config.toml
n_layer = 8
head_dim = 32
activation = "swiglu"
qk_norm = false
attn_scale = 0.177
bias = "none"
init = "uniform"
init_std_down = 0.0
optimizer = "muon_variant"
decay_fraction = 0.839
batch_tokens = [32768, 65536, 98304]
Each number is 500 + 50 x the weight over its row's rms, rounded and kept within 0 to 999. Layers, rows and columns count from 0. Numbers have three digits each. The size before them is the row's rms in percent of the matrix's.

# layer 5 attention key, 448x224, rms 0.136, rows 436-447, columns 96-127
075:549553520491542508506456557477515520510575524466516496487447499488457516500520518544516417477505
086:457470549430480355496564479538505544472583543388565622568513453560490569493478455473394452473567
091:580419532521501569530483511544478474512506502515656474473466476491476606547509526589488482493518
077:499536404474539445528475588546516454560538501528481532481541504483471463521466583583452533545489
091:414559555528492509504474523571431481503534559618553487503529448504523512452442564467494509444489
083:416567497475513545487476530479492454567504505531501492427479508457492602487455488471537468528423
095:418545554545283485512465472589527490518495460449512519521481493496569576448526542524562505542462
090:458511473484521552509452442532511474570512481542443492414483529495469525504525606396548547538506
091:410548499466490457516507434467537573563556598509513460497487556466598520556540448512559538394495
096:504544563500494476596496432501581406450453446579470439450528489480536571568455537354565454410491
095:530438540417456535486462518483518490493508370458472602523566459526547482485501592597556542500477
091:480448525554538507509547609595503542585476518574537467521612522491571475530482487539574540512507
# layer 5 attention query, 448x224, rms 0.131, rows 437-447, columns 96-127
077:480497514454460516434491488420553473545475463492496553466442457508459456576425506433542574545507
088:506448485543500543571541494553465517491520485464432483457509437560562508511515535610511554450507
082:524460403467505554569454534527562477502517513629504458473502426422484553492454473448536500484491
084:604487450600508476549462545481555496532538516461458574495486574479515543472506618498428509519516
088:489491508543510552529566526572378456522560462442445511460411521421539461523571525499499447436537
088:471534495483503548586545418492511482390429561427493613526413538522503443496492494433553582508530
093:547462588542521514484549607486484435475541493498471614548461498469562551576514420474535469454529
096:404552444486561532496463493474445471504463494482633481543517440436556522480522446601486460513544
090:564496481556535589540505464530506574492508442482561515554470500568477489456475545572527522488506
089:558456623513478420476524558501468517619512421538469508529526455563447529542488513480536543502476
089:390546473471500481547488476548518498538527415565572523518408472500499512539568512589492519460467
# layer 5 attention value, 448x224, rms 0.16, rows 416-447, columns 96-127
091:529537451579460456484488505529437456507461505447520495485522477611515507581529546451545451542467
093:530505557506509504491504412515494492532497467498464470416530513540353444549473539524521527501522
092:543489516555515539477516566568529597442529480521448564421596545515440578498537428495532533396497
099:465529466434547403512533457473626554471501544499515552455505505481573538537466361418551488428505
096:570396544545474464484445569459617483490462463446458504487490498426475490545583507452526484519585
094:555486467486455453487442508519530531559557582466586531495435507441501542472570480420504493516486
088:548525465493566483481553451485523539469468487577576437512579491478444543530429498460432455483537
111:534563479560494473517478570529557572516503470531471515521482474480477548425530529494566505466445
097:532407487481499536536522502500456488436469462527438427530540488583315447548632531518487463534483
102:467497514447512480525481461464450535503518476497430410580479497576541554528471579546566515449491
109:512518507533420504520516478481456542573475488489542480580530507489459479621474582482550433550483
089:446452564551569462600498543452546469575482455457429481629547472500528429531623463546586458572497
092:505530527528507460444479500465504496543478507395580497477542473487572530463541565528420494589549
090:554524523421475551567416427497421468581563578515472479488533429502545526464473516493544545501462
095:488416547495467445556486438526513457437523484395370475546517483434437539527521543497499508549576
088:623416519487441574400491548469556442419457497437494487572460420352416512431552457416460547536460
100:520540512482561475540536475487458443461486525542542501480446482469519565570384479512469548447472
090:496490517445465498475478553450546507450457527439460526563482465580514508449507378521630510447603
093:452530494465521444535525487560526425485507451642474513424450487438539512454463557490566556471534
096:533574472548495493477496527454417456529499565457526506462502498565565588557395489474495550511469
099:460582423399532458568440474422541505567534477460428494502406475549447454467480490557524442519553
096:501465546490460428591538512518475487516563426550436428530467458546470421450494515548535498452530
095:457548397562471512496501482465541588539451438434453430549488490535433580480474611541523527558490
086:478515491602450537433455420563473519416486530532504498564506445553527504541599598457494625540511
103:571471512542547538563504500497481577542513535594414468468502496450559540459456544498439466482455
095:493467406471557579449621513486533410552532552524512537534495578494516510480481537482521506500582
086:577484458487554545606470486456575448594469348430419422554513398478493446479540528493447472535504
099:438466447533472573452464537498538513569473420490498581557525541518566483515521548508540544501495
105:570548554473401420463506589548445500496498559487501484505425474522514515496570465479567440458468
089:449501489575505468511482503479494502506542429461463456534444457552439577505497493521544560534523
089:473516510544496501518427468488452513514534558498433551564520425498496522436434561582405523515486
101:529489511552516542448452514483438499502464548500517457594516457498531450527597557534486480571491
# layer 5 attention output (transposed), 448x224, rms 0.137, rows 416-447, columns 96-127
101:535490484480443561458497473479454495515458514574472475469528492489467536506430509422596508520508
097:448491474556468427513452441466587425449478547570440517531490463557468530492451470538480505509583
094:463514511471504434507526535479507557503510502451493494418636442491541451439529564441465601536470
105:496500518491452424538526525539508591494485540503488498556517551530476468566438498437542372504508
104:592476473521415348590472550454443511476514511518485406517501454511480504550608509519505547624551
106:510433501548457472534433518555517547535541518473429573483444509572439532500546507424459512504437
094:508524437532527519421510427392415550423551485538624517534565488462506495494558491517541434457510
116:479486526578571555536582501469477545524529558466516567433423519475476429432506586414403484531479
099:538538472493541524463467531467474564529498553536586516546447453493475502552545482548509473453563
106:482476389486496469455490611502572463520487511440525475595555517540586501532514480528511445443499
124:501453514437493528534478535497517566578493431465562459431527409504497527561442408470585526456547
098:524469499414547501459547537475561446495521537525523459550564426494495497513553460620537493540515
101:482449453462384489549462496528528475407564504408489526546507460502516493459580542472532618505443
096:553494539531475476455475551498507375505482562400434477485475471514483490472520624461438442547494
102:461496476445563509454604552489474593487452534516481425481444521482454481591599551460456504600563
096:395507521518546525403558504488481491562506447546411399455492594451466473566534503540547560509505
109:496501506529574527429568544577415470475491497504482546478449522551428465449456509455506478520451
096:497550524528557548450483578484497587581476478434459540485397593541533454515563603504518473555542
105:474497448455463489432543481406522501496487562451431455467600435512494486557460570384471565511438
103:554534437536480459436465518494515492429518453492520567505498476516489521520442456503549471544554
110:528476474542443468508559553567476453519539544472455566575454411533514513469488491549546493513551
105:412533531471591536494473519442593488474516512526529594560557478466459442514466495442430497510426
097:521515522483533529445530417514543469566417530510500491536466478582470481489472523514479551461517
083:515465501503535549517469503502466501474470536500604414492470371474479485501498508529430527465480
106:588492524473550506508533498538472600545579543534452512434563409474487527470451417526428443503474
096:528455533498543399517427481482510472500460492418468507569415477555480475514492403527525470577581
096:493499497516572477545587510463469428567482473425531475581473476539515520493522553467423541476474
111:481568421522449493432523473547505538636509461455497599496498503527553467513524544501449531553485
113:526512540466448563471416542538436576327533507545537423446458476427425480437439609463508457435543
105:504484452535484533444473476488494420464614597425488478550444494558426474523543506438579531473501
100:561424485457550478486489506546469494514585514659589483514507478458504515520535470468535397497528
104:549481445516587595421500523408467544520470516527462474570483473624543557454538426528481458474478
# layer 5 MLP gate, 576x224, rms 0.162, rows 0-107, columns 96-127
096:516477458478440455622447480476482437365557510412435572533439474442560447500542460492555512509544
095:496449591526477439525503494429585491510499591556467590412510544418464565485517435498529596464425
097:500490526447567492475447572572491544437463497501535526358540487462511490497453566433448442526481
103:469524489461530498533557493496442600419468576510486494522470549418500487527473526453454502602526
109:448569529521496623468524514432589596507405494532497421495480543598491559534522408538521530406501
103:411560533515419503590499544549505528504497463552562463585472579520387481469468487564618475602496
103:599508568488558536489459575471500474560480481505561524482476465490544560498476493375513490516456
095:483492514453525439454545522480506596584438504489496554600472444401502553446458491422441416435544
101:523449448515586549621511502466428463524520463446414568542460608379447503440527520459501539519507
096:569405521574539515581512517566458468531448512483478540505491458457546512511520480408482487507534
110:475584474576427531486479551519492606523525534498490508495433496492534396536556560506499543408484
097:457446530460535561434425558529633444514597560596497484556557485446432570519593515549528500594596
103:476534423538506355539540502518492502474509492442473537531425594555493476559478495466436530525489
099:549458442446419535560484510406494538495391532450494472479519481460504465530491580456565449540418
109:493480490516374509596573409447476512471468544490590489455460554410486501487530507611581452571503
092:548543448529507443547405486444503439516451500482522563533522459503557469470553474453530524550404
098:487479534443505437529552472522497528434456480446439463452623456431515463431576504565461491446454
098:519497533496407530469465400579436597434530520574449611403507501564453563607572464585428502498426
100:517467416502487474474422445540491559508534587468517502416513639450648479509453514519508473551483
111:493515486503574490400508484466418513493448442498501551440510495493516533478427481422419550604476
104:494529517448468451461517428439534504500458509489574532537462494401478523394495542497526430413597
099:452487503568515554522540449531488587512416490426566597502465468424493467464540434443537521480538
101:401588476430454571477510477537484557432544423480474517508451564463528500513568511418528497469596
097:502524549465518473509559511421523454511487501496550526497385517415469458493522514539534473508377
101:435583489463550519524528500494444493468418527489493538543490442472515471532522501468402412497491
091:524484499516480524537562576579519546567502536485494546481502520420487416491407472613490479513414
097:488605436417561485460517563519539517505622517454454515521418494432417587531451507476481455515492
100:576566504456534492538553485514588507485408535493617437502557517521486488459465526456487493463498
086:475414567462522482547408530512440579514417508482532510469582530495585520568540452486500506480501
108:470430488479580448466474506474555572558441537426526551475492453523459433552499575555501471488476
093:510479512563471522565496492505561520454431518442591568495593552517485488524485547524506533504529
098:512529494519509528486464475459489417428410437439476530488652486499482587445462459437470464494573
099:503500479466486585554558489560521557459466493528553443450502568467506469447460500491456624546535
098:514483559424492444563518499555539584460495489412563522555410562492531517451437486564462631493580
097:578505532498542549505499491503560582452439521479412428396490468497411473588494451479489439498508
097:503470448498458474473468426526486569490429552496549534433535526461535508496519563480477573580576
115:474487408538521575603524564497451539435501534595426679528542503434479451494555533531485503539463
105:464527461511531444545599519488464492543500533505505473483527505521392566536398560531544456505486
098:460560486496325484497597519631577538457593477539476471585515459521523546459492459494651545560459
093:498527597512413488481539467482478412550549482479590447602611486476424519488563569551517525569534
101:445480586533530568491613533513528521462596587416420476593577577506552526464442509480513485527550
102:572507408509426513573631454525466522482489486495491514492533561492490523380402531505446456487544
105:489534567499536487452492452589584502491433542538407589468532343443464496486485461500527331506520
102:553475468426540526558485524489563410510528498505485540528379555547489429523390597591501499468566
095:481462481482491559527513495545439553450510522548508467415552510392422556441439531515528499499497
104:488451450485463527432536423399472512417412535526523502432502523461520516471449479517452588542447
098:514424497523461467500473459488516493556502565542488550482517474514467400457530528597513469463468
102:389522394525559536478559566558494505604594497527583584523513454534596494573509412561410458507542
099:567530527462508517494494532454479466501512608503441560492528513504493530459377502493472461488528
099:489517489483425556450560387523549484566510588540485553474567459582444517571541539546508485556460
116:552450576533612481499439456531564420508464500581516487535520481560545594481516520511490445571548
102:592463530538437556435571511452572504592508563519466463479518499515468544451459442571616546537440
101:458545479518550455446372476484458500524459610481479552480514535567443428514409473454471514492443
099:529476446454496510564525433533560490490365491560417560474502510492549471471482480457517534449482
097:478440486433504544527512510496452491566422442466463454439540478553444495572535600527459549483460
098:474444555573534497484526461465469506457494469507554541472436454523545514406607465579471501493465
098:517613583469516520530484523560510531442473516476425567493517409431521483452485464520500495480507
094:564502520533476528493443441452515471426487453558609520539434580553503483426466413550474532465525
096:519464516499358529488425560472544565528496572569511427608422518547544461480460510518526528529547
098:471483490554537477556565525484591503472489571495514414515452518518553432542411428528544424492510
100:434520477542428456492511453490562510491609431608525617424523511536536534483502560503547538439552
101:506479416467477534523486519535584514456510435481572509494384470500472581547434423499471533464491
110:474563526453285436497417456599427542488592500468451528562412517654593505530503524523539499503565
101:509515515530526562522539512514571576464481518429519563447472493481514445495487463467563465433499
096:523490553435578504511532602395518500469529523508487558480588511495561407523472438476485471539340
103:568512549550472364532607438516440507496500485475535535533466502521501591492515447426592487544480
099:512494467542449502420553529486546389472498522469506452486509504550517437414551462492492508418508
101:487490600500495500482522484378410513558553455506596478542490519489472543467490570456435495543480
099:490419567476444500524437494493558433484336496491496489527425564475449547433559468475536517528548
094:488469461520541493420496482476487526443425513581474484543535348476451405449450531492484535480493
095:517543585497468494461516493534531527487556509514459463590530533526549476467475407501477500469622
098:533487491402556543523609493439485469533564550442555457458570440447510520502497502554557461436492
097:504490607537559504524566490509532562509433486403470470471423507611452401552504493521467403508522
095:523539501595455463520497537577534578409548469581612481575521483502563463414569566483494566430433
099:523503542449465530440387506594558500516535489436501557502534476450461386532513451451559545477577
105:518359414534533492471541539462410549490466526430480473492431544521548526470401478430529508478554
106:639449518499473508508460539480477508542394533533494536533565544373536440482403450586515522460466
105:521565427485483509489602448536555557550601520470519554487544574491456503544483506465519491516545
101:461579423571498455526495539586551517497582521532543472482594526542483525528512590393487555592584
103:420453443590558474539519539529496487518452542425475520468525498489544455495526478506565432410448
106:544428436572373525466466457525520480487505529578448522418449500578507505592569537548605581473479
101:512423502516403521522500371570583344450511577491507573526513446514497420483395544583452497485485
103:416553554488523628485494547476465552495463575502471471545458503506515525515409540516465545556546
093:486478532589532476537463464578516467532458541520544431579525501488550471548499450412529497444529
100:506509493513552478498558440458559470496452564453458505524529482526431481545585624477512456453526
090:442481401504462426390518531467555445472508493480444502510518497547460460559401521466510526425590
098:495433443516550491407475552471498522439505495572483476574496511621493613514540517485478478483439
106:572460437544428415518516589545472476486381499529497494538479506424515496478527462532433468500505
100:518478483457406488449510360587524414582444565530541433446432492536439495455412551529540571486558
101:384465464476441501511638449512438460485461497585577431554562429538514477554518592412527453476509
106:506517427458576487565565501421530520472516595575487496588539420540510526474537453596566507552509
097:627579432428496506559529541537509409456489455525583468561549568498542477474460418366569467528510
103:439497491539483486466470515668511503461509394509514551470469512445507507415531562456532542532527
100:544586531500530439600547436479525500537476554465480501519476576456506525541516450457527599573483
098:444452455431419473505558480535542584539506472431425494515577487499560637398414509561550511479484
106:478426550452548438451436507458598441491505549450526432491510581491504461469472389473399459477513
105:518493461477539429471484427511424626490490536577615507541486535461477453482521519461435497432500
100:551523542465530532387569531399586511461502515588596581513540490397422513548467504422434424375517
096:558512507466508479471460448538478567610527531526490566571556500565537513486557460461592495469519
097:565488507542499527536559512442524587479458498543504574494477584506572503478497520528517531399587
106:474552520530453483519440544529489485494409517591492409565569489483420429465487555425468438458502
099:405569441619499422423563547461551586540487497489418489526430581460406447521454493500369482471502
101:518661448525475541486476419543522506499463442572551529479561498501437482574431471559559495464554
101:491551510460496533509504444561551460530493521543485499506440500503483477536414572471452517549449
088:572527405445541519476501415439525450533450466595589492535557506490490497570520541555464451492548
099:517496467361511577493500516515575493513589458562545523514498442541489510537536470473485497498455
096:543446437495454508495468463568425504474489459641500609561432560548523469424428474505498555593433
101:524564469467473479541512543537492477521554584545496394388544465515447549510361582518593458484537
# layer 5 MLP up, 576x224, rms 0.166, rows 0-107, columns 96-127
100:466473553554515506472478471414536379415528525498445487494452457479552463494529478547444575441477
101:459543535535580609515528504496553529560532476513535466543522578489461499491545579500448558491476
098:500518512486418497421457541480439442562496534532464483480446508510497459493502507506466474476507
109:486466520527484423444424459450459392509528392583476519426517548410494516459607449451555628424529
104:491486519589484465454467447534530448532552499471470595519540446520512642523478445536489484474427
101:525494525426485557432499438430467535503582583524552484532419599460380515538479582457583468490451
098:492464494544532518502427500440418474423542495402482517558484518525537418502499514487449490533480
100:594522491502575486431479530510421603460558464532498580494484486474557448451515482472518458465628
102:489548533494547478595393471519413497625518501452514511508435551526576573544418540623466534480582
102:502404430434542558482530453376529444423482423591497438539559511431439558551432492483502513459571
105:522524503510584491458409522480496525407537570380508509570546539564545461559498458472552571535500
098:541511478532516461523552502458564593500476479515466474483566418493585516495482549562460610556451
101:548565415550519440501496438510501471509611501410442467531444537423514471521576591528475514487619
099:553509478398455459490559466497566556457446452482406501482532514494473459602444499508463448477535
104:472574476507525490491475369509561505393456510544542447379471517504407558467531555522520593551490
100:512481500392526476614550548480417521546478528504566479528519463579441477467502507419450517478474
096:478527431496541353470423588480555527547540584521469480552453501585489581563515439564519467519478
101:583532418592453509500424472568444537486387518518498505431380506565482618524479519441499485460461
099:468433432394500475518522476673518443483538500444617501544439510487485396463535493466514418444492
105:514483521458451556459474583513535493490508549547518473505437461548455468566450509496531598505485
106:533439478466508416521444553488608472453503488430407544428417485503506395460491462533448477419596
095:471421476586480527540526486543472520531579551411406549487465485523434464498470512488599421513528
101:486476498447588424489501468518473513508512548485452429431549567544476504428476561408537561470442
101:563450510570511478469439523529495561463418564613501584488477465493434463481550487528485475517500
106:509496536497499560442497454503422550423554456495525494436575532429415480407489523534509549520547
097:516528477498467512524524474483503553514598565489546413523532434577569515551477516380523445493473
106:585542599528496500440492429553510458457494472440506573521513568388475486494440530476460461485579
098:476491535372522493522481452524453535454559482547533547522479507524410572532458410491481506566517
087:550446534520496509440560493518508521497501508573537438523662566464509528512465470534543422561513
099:465529596460497533508435543502453507551493506485462545416551505558530467486540487535396483459578
096:446547489553509462420506489467514518470500638488532480508475465479497540437501522521431572549362
099:537444474473486508542556559481465453563404469442553604542433432459521556505561543523495522484554
099:501450553530485616570509545441453556539500563560468515515544450386449487446497539421543464469511
092:581501574533498453510536528493403532545513523506567528491454569514512576428425425607498633592538
096:571469515587461477562493497593471503529460473557432557503526508494458582457503490503462494586525
096:436507540496456503513500463456497502493512541446381596505514464501537379496504492457506484520498
106:474454453572461485480567502503449549500420497528478502564519536504460565464536566447502438476502
102:507560506453487512477521500449460424478493477392554422514544371369481499562418503510526503518493
107:555586513459492527446477435447462514486547540492492449496512533500452483563485526412437458549471
095:521494540463525534459480567571565492501503486521495557475422558509510507541463365499458545522370
105:425399596509485435468451496378521479454543470407583518533484455534463569456509455522538511566482
096:477533461511506469494430535480580472560442478569645503522598474467426507572611560463440521495566
106:571489419505535470522493444560592562587431507508493601538373476470511459555555434491470406570481
098:517606506488544508540482533466524567533463554468561498525469428479473433559571504447446515535430
099:527544565504541505492491526492551465527526568504481544555472522484489542471543477491545386559573
106:427530491482470552509385453493440534512418510440508539559469450478554489536543541417455444541557
103:546503414445569493553427447510547470469478504501538543469508504429463501386442514539498519458485
095:423542464479465497478470465508492463599471532500502493567498547616470486510408593439504526519487
099:496470508577504578437505524494495534567384455457454560414445518495520461535497457532452486593538
098:528496442490464416454482562415483603543558511391613520519511488554384514508543579575486510461485
105:436457473490574479462556524388424522551520471487523461504564468441507382498522454427411468470452
109:475516522502552543475466540348433505430435529497471466569466476494461401580563481457549480485474
101:520543522447338552576529519549587467535496472448519494562548429459476532549492598561485480448462
098:457465440436548554499434539517543484451489538351522613425487505557493516539501444562463413414389
101:460545551485501497529508403458554544531464472403554497437514506406517431529486535509508506504509
098:516518449499568520514466493437577483432515544512502529574545518399512495527494526556487528430513
096:365535453494478480399574476599483595464466519459483441537466510521516508580547498544466556404416
098:514640565509431485613434456522477443462529606492562639497509513500495511533531507565510458471525
102:511575422513506486503370469589462520562505471419473523414458480515477534519527523444447503447419
097:526502532521590533585548571524475429491431491549444551459524438479483506460446520490470504507519
102:528564517487479475538544478463560536534559502445438491443483569489471566460386506503515432486541
099:464473550497629499463352556411473457381512420411393492497493457438541385560493473523500447557571
106:498548429473459546551546508485482551471479546441510567433435488520389502506502437493528542581514
094:490522525446533386494505456545506482451526463483549484540468360528556506476613552475477582443513
086:470500442580527428528558560533438546561631478547525469491515526548477491494509472497545560548472
102:541479536602472510516537506538584530531488558478501463528508586434392466536362527554464529540543
103:517441535492467483493536541507558466613551433648521517518558592470550589503408415458482545446443
101:500528523530472574557533478467586471490503447487447486459473508477439569551502506507541582499495
105:488454475511387477538480505476476446510545550553547480569485509466536617504507549449510441453475
099:438463490462501544480495518508438470444502584507498562492484468530520413541503527484485417533398
094:511478464565521456498498457540548456506476551421591425453582593569537365496537455459515463468482
098:504532469541428474539608499510475508467511537466549448503443467505491566627586618468479456569472
097:465527418531537477568455511571547522524484480556572486438453490420458478584552521458467500530524
098:396468531541538473495416464502475571558404358473506545519581548490537438532587520608539500469569
100:553481515504579499497480485530519407435528563505540447529511548472491546461645521511563516565510
103:431523455463551483439576444538511476546476568393503500492470410481631460473531498529504491562448
095:553447486502497500595488518468501583589428597568455534438548586490454470555486459482566532477488
105:482488429498564485356509440518533406456515465523492540541490418493503515415551527503619414480509
103:602551492575515529496540526542477519519490540530509515564543499411477539524467561452419531516521
098:474516548557486561611624465431482464523460494447476558504440523488602513567592455526549517513472
104:519511536567388504567526563566505448495542499499427444464560539425471556531535485456536445550494
106:483499472513543447536485521612468536491500476576564522484506398424580532432515482471464527510496
106:462508468491437555527576527421524498448382515426487455475514567384492525477524491551537489587513
096:596478546505530631484496471388482523533429508521473423513427542395585459471462506528512553556429
102:467521505528505550485455494491440500463441576488437523425513576503453553485511536587480536496580
093:454478515524525514623452433444528552552558556464426521470548447526525505546529527548528561495520
101:447508410504410507447567460440540491480588557427453506552442442513500557494564429524533398508603
104:570499540513503491475425564511600543498504499406583599574462581545510528380547402540492545472459
097:502448452546444471565513455579572515494479482462410517559493596516449525428524546578614547484517
106:510527519538566325481471529518515503437502481493503505436504552461473489588472484499433493453411
097:490564500558435485549494440539614536535451459360486443428512538517440478516540568527455441493556
093:529545483536457570529546525641487514528485404528504548562493504545474452467471469584434447444464
100:523541541495468483551431491505480403506545426462470488535514473575496418502564529521586553555556
099:476460607481470500543481473610500502464468553446518456553443462540460479408482451482421492540445
099:466484503416548514478544492444492463503425527484458457504464448455419472516522538564486364473405
103:482545423512518478531423470499500508437453488466411538609476466589600470558532521509451497472502
097:473496489454448441537450497563471507492547425554532451436477420442504419543478479393530437554479
101:524505516505475511415518492445443524586515427577582504588570427476439433512496515469438483552602
092:465507529507544565496537473559455524492560378450327507515498503504523402482463494527552470472538
103:466603475454485446533421510469531516427521433468471516381418479501448472412452588579547548535493
105:516570484450451401504491484482493516505460578503526521554447424517430412550479454461407507345487
105:429523504482540568500480604573529463544551463580493542436507547454447588595460541596481451501521
106:483551490589344583519477511564550543533487492438446463449492477496413563512544569411484560551440
098:569530510532515492544556498490507485537487563485485557469546371569472518493496488474576491448494
087:537476560470453521623477498485471580529470666518373457534549511477461513494458514511476597481487
096:582506471459468512544453526479504593402492422543514450471448497490438511408497616437509500455514
102:556580506452492531544523461475580428464487469439502485491522423531441662531424555510489513406479
098:474450551369545437475524486429552453520381430517506535530508460583489517497580447473515486597445
# layer 5 MLP down (transposed), 576x224, rms 0.18, rows 0-107, columns 96-127
101:486579558487523473448437566478545600458368564462497527443429523376453499515404434524454617551487
100:498563496540430558465489572509508491416526474468490413479481511530450525428531457556476547482368
097:537476538398516458441513481466529489486537458530473530482525532515578437535538497496444532474572
101:535484529554432497385497549544400467492530482475506542537439537415526496511577487443456452449516
105:474569525489596501400425505436542448458518489507562508602545552463505549625478540502429535585434
103:346499530346420551471543577548506550530454521499529504480478553581508513475477487514508492496471
101:580547554551494542506453477474565452446498529505473543539508508563509568509509583473477540529519
097:533502432562502448565539436489439480435486508536472546517480451405480517430449526513556483495612
096:535385527455503442501515376538419483507523511466558597503528537493492483582488511434509475500478
100:495503519517458493535503476454545469475503512449475591528488492562567538542467469556536448473492
096:494387461467494487509487466478412475537470500534436489473509520480540515574438509440467453457437
098:449546535532438468450466445400445532523407520484434465500459396431463502477513582545459474511509
104:490496519506457552496546550486476442523569508552469567597568459577519558592471503423515469459517
096:435496482432537475539409401500564567506536538377472540509487514461544509551481418540550444498514
103:508575531509476460581501448447418418498596490531537522476488503568518485517455428444454593523441
095:465457523470603475501523569476509460536487480442429497478524518439525415511541513389470557498472
097:583474458528550490548522568426406535506505494557526488499500491613542479415496534401491468457520
098:604517574499540584498561541551530497517582517504470582496552525502485566518524465456453536526436
100:569587474589461478496464514586500488501540433535516516457559460450520428497510483567457537578503
099:575464451493491573419486522522579553587470471609555460379544548596512562479515468483525577468536
101:553484509501523439566522566483513465488541499453507544520463470412597504524454513439559474364560
096:486539554584538534517548520379532514456491501491488482486497447513452432430452436549600463546494
101:580517424428531394463479527581493490556609473565645384533508498562477531511475548502497540366529
098:500553602439552549541545460622473539507477486526542469455535554617575508539501439526416556495438
103:521486479542444542423509424591465519515504500453560461543458496462504497539385460524522528499441
096:580502519485480402527520478487431552582503490455464427575468412533511482397466462541585441486450
103:570571513572443423448520474552528565481469442420501469434542473453387466447542500445562466466532
099:389500488416486511600494453473469455525614491443507487472566480441506446488497572601572549491543
085:529517559508488472581489514466464529498553453485578580554446485570489472582468505427575522433468
097:507470535481516490448484460513495474500507572534421430457520579586563535502503427494516575510440
094:597486475448600499473539624507493515558446563511549542496441506514554505559557482529512514504485
097:435477466418479475480475601495540549542563499507468541526513556566547466580451573489439462370492
104:436452479539537434520506571503462516455471483495416461512485409479593534546566476488486486513466
098:550483498518549551521505482557515503502535590542498369432524582518416495491536503567518581497526
098:556496516487599419483524396554531491502381506594518402444560517630445473520449551472541516428525
097:462512487562449459472428527421479577502485566468477512543448465488573471484571533400491490484443
108:495452485511495557391499556437507465578549530510529510462463503468542518502550538486490518483508
105:569461506495486541473504553536447515489441536539493492412487439613486524614477547559508487482479
105:522507555519587513640507534536572482533573560425507455496411426439547531549526510397489510454574
092:559513475552423517497483510525476407463485448544470496534510477468497516531506554486537383500442
102:458494581446522448515429506461430561469386489463510531526463536365418470486564506495442456541493
098:492507444538530548472622528473527586602497434461573506528512477510501562390489459435387436502469
104:503543459495465450548474423482494642542466488498551605552483435498501441596519477512342497522537
098:491451461551466447469487539517487572543503416539500530417507565465539440565468554443441485440517
099:567580537503484474483528537468481493471485526420429513547467442492531595502467513498441428550502
102:527512631528498486515488514531564447438567479421475563470479547505565477538478598527594509448561
102:520546610514489476512390554462630453477439468435446539411498470485432471508488459517482489553445
100:546411393534522542523549486515490531563617427476474470450520514506505572528509453492547489466454
100:521445459480524455563484432508476526544530536542439451511430451472505583435460412495487494381581
099:554571442447519501427458532512527479563456449518531573512456575488583455515451479426605474434537
105:471513521509538467415547490480453432510458517473587509469435494409449344495405466505474566418500
107:495529529479595510513531596458402473447490536451498470600546542521407548467492532477474553446564
098:421408494560548418516418573462440544462551496470581578574480497496493401505446494526496610474419
093:521473605468605539614532477479620535425599439515459552477439439546463493458473520455469465442509
101:557464504423531479553497465576488388507586539578514465517519482360529475540489488501429544470611
094:600482522502504517594541437488415541472522484537485568579497455563461484518569486449476511516453
097:532505490548487532505560481481492503545492536479499454405471519494468565487490421515502481620538
100:448461529524560468502508472500445578475512509453613511551510600558528539395526576536413514420498
103:493544405578494379463587450513439512476514520461494644515525582507437422527433457461473478568501
099:542543520485513489537418487460540470509505531571503473533514496478538586514541564490413508496569
099:606498535475453530584495490491492547554424547520526468554571502514423458574506486469510445614471
104:509487472499441512531473529436441490425545449538391437505514468544416496501508518497475560487517
104:502499539429369514478480441552512519464558409465518432458480450493509457396502542429533446605411
096:503433500538507524531477530436505490446519435484523455534545524502527444571405507533543527570539
093:446451409510592474521464533483575513500531551419504537505515481451538453406420497430438532459545
106:596536559497487528548405603528416394537561537529456518476486494590416545482476522434498442511477
100:502576515488560527475422440422581440540516494530444510484454551474505447486453448544525536512560
099:460510462462468511473517319528541497477497487549437427511469453549492525507454574454574516423418
103:444470571464519504522478578386511477510505409463531556455456501429426616537466493512460496541520
098:549493598531517519511441461474555432604460461497475505494488352453551515428518486535551580496509
096:494557492596484580483518535644476502483515541438508544487433551499503511488512507509491459457433
092:471485639529467501481486518513457577521482487558507442556557540411554504453519419465413469495464
096:499561552470538564445556407531492574415436465504505545503442541505531480471450425514521505473505
102:466422548562486515482504519471518500577483455485504510488594524418466573486529491531574463552480
099:488499491539646466513468476539470479412504560475447453495556481470415429604561569397552577504580
107:453457488508552445466552609571528521472491588464498487479570446451473519507505465462480508497460
100:472508463487558618592516520591488508494493534407477539543491421414442477436516486471503488479478
102:515520556541502486585481511571480468392377492560538509488426554503532476511572417482485439583541
101:508565555623451551442542486598451506508488548465542578503483479480427432531535529490459547495510
095:557463550543506498563422473557453456542473478564462469447495514453403450431465493484427333407512
105:590466509471491465492539528552539503523592512483480486465486519618575522481490474516438513549570
101:455488499517468513554592502569551551566586468571491482473528551469483497471512542482456447589522
105:548442474396497514497510601474451533536456511477501489440519493482401364560535588453553504544540
102:553443570504519552453435606443531529519501500476568488456410459431473412454428557556507459451584
103:505520514497498558525520492410461427479587501567513454480546434585504495498462485578495470562428
091:503423471591505539474540476492540472552471495617463524527508427521469494474423436416522536530501
099:490561537503506445564481479520506532581493484523528505472553520452433430545504488508453481374565
103:527561415489424533511540456444557486520496573517360504481509521410409534523488511497544385524500
097:544587521628503473504532504496491487453527646463473536527438599423519510517441558505523548495433
104:472461479438465509558559479576413544627515445597526545579404434422467485582472563430558506528573
103:515545581474493533431484531448494493548495439398509483424495412637530487472450449525465414505479
098:598546504495528433488562547419558420432487538482447440544421516485480519485495493430536475501471
095:502554452510536584547485447486453580558473570584555477449558478484557559444522462549513438491435
102:503466429485424468515512474587425518514493509471527522663520432564412476458548565478450498533503
097:540533465473544575554578451417565512504515429513442480472566465485475495569490412460422559385527
104:520600462482509467489516461578495556463491462565484507483497452627514484376548535517538517447520
096:469560517521579570572537472466461502543502467479463511525545532443569469434526438527401506543501
099:506507561442457431523500383475545475499513580591465422458399413442435424522525545603441462560552
093:481480495449468482496427409611478565562436489509529464600557490530527429444488428463524507517486
105:424481463526513480541500413451572479477472535474505451557361449446545536447483476499544530511481
105:489585458457486580521496470611464387436544500513495584600525513474542471461505481501453486419379
103:566467552486516479562541423607431408478510466512478500484582515516466575485521362564486453537515
102:398540424523474464564490501505450473435524435526448560452451489447456443593514433531449558478517
099:555531462510430513496517474483483461575452484543539480486538463464464412494612369553497527571586
091:512479491422505559494494391554623369547444428510584520525547477533474595500548534584519481477544
102:413448396447492352589451524435453496621503523494492513485542485574504463474500515485593438490438
101:555481559611443435402472520515377466477513531495472555487497509510462534607541453475506477521368
101:517475511554508622422507507513547469518533473449498524468522491520456493506593498530411497435623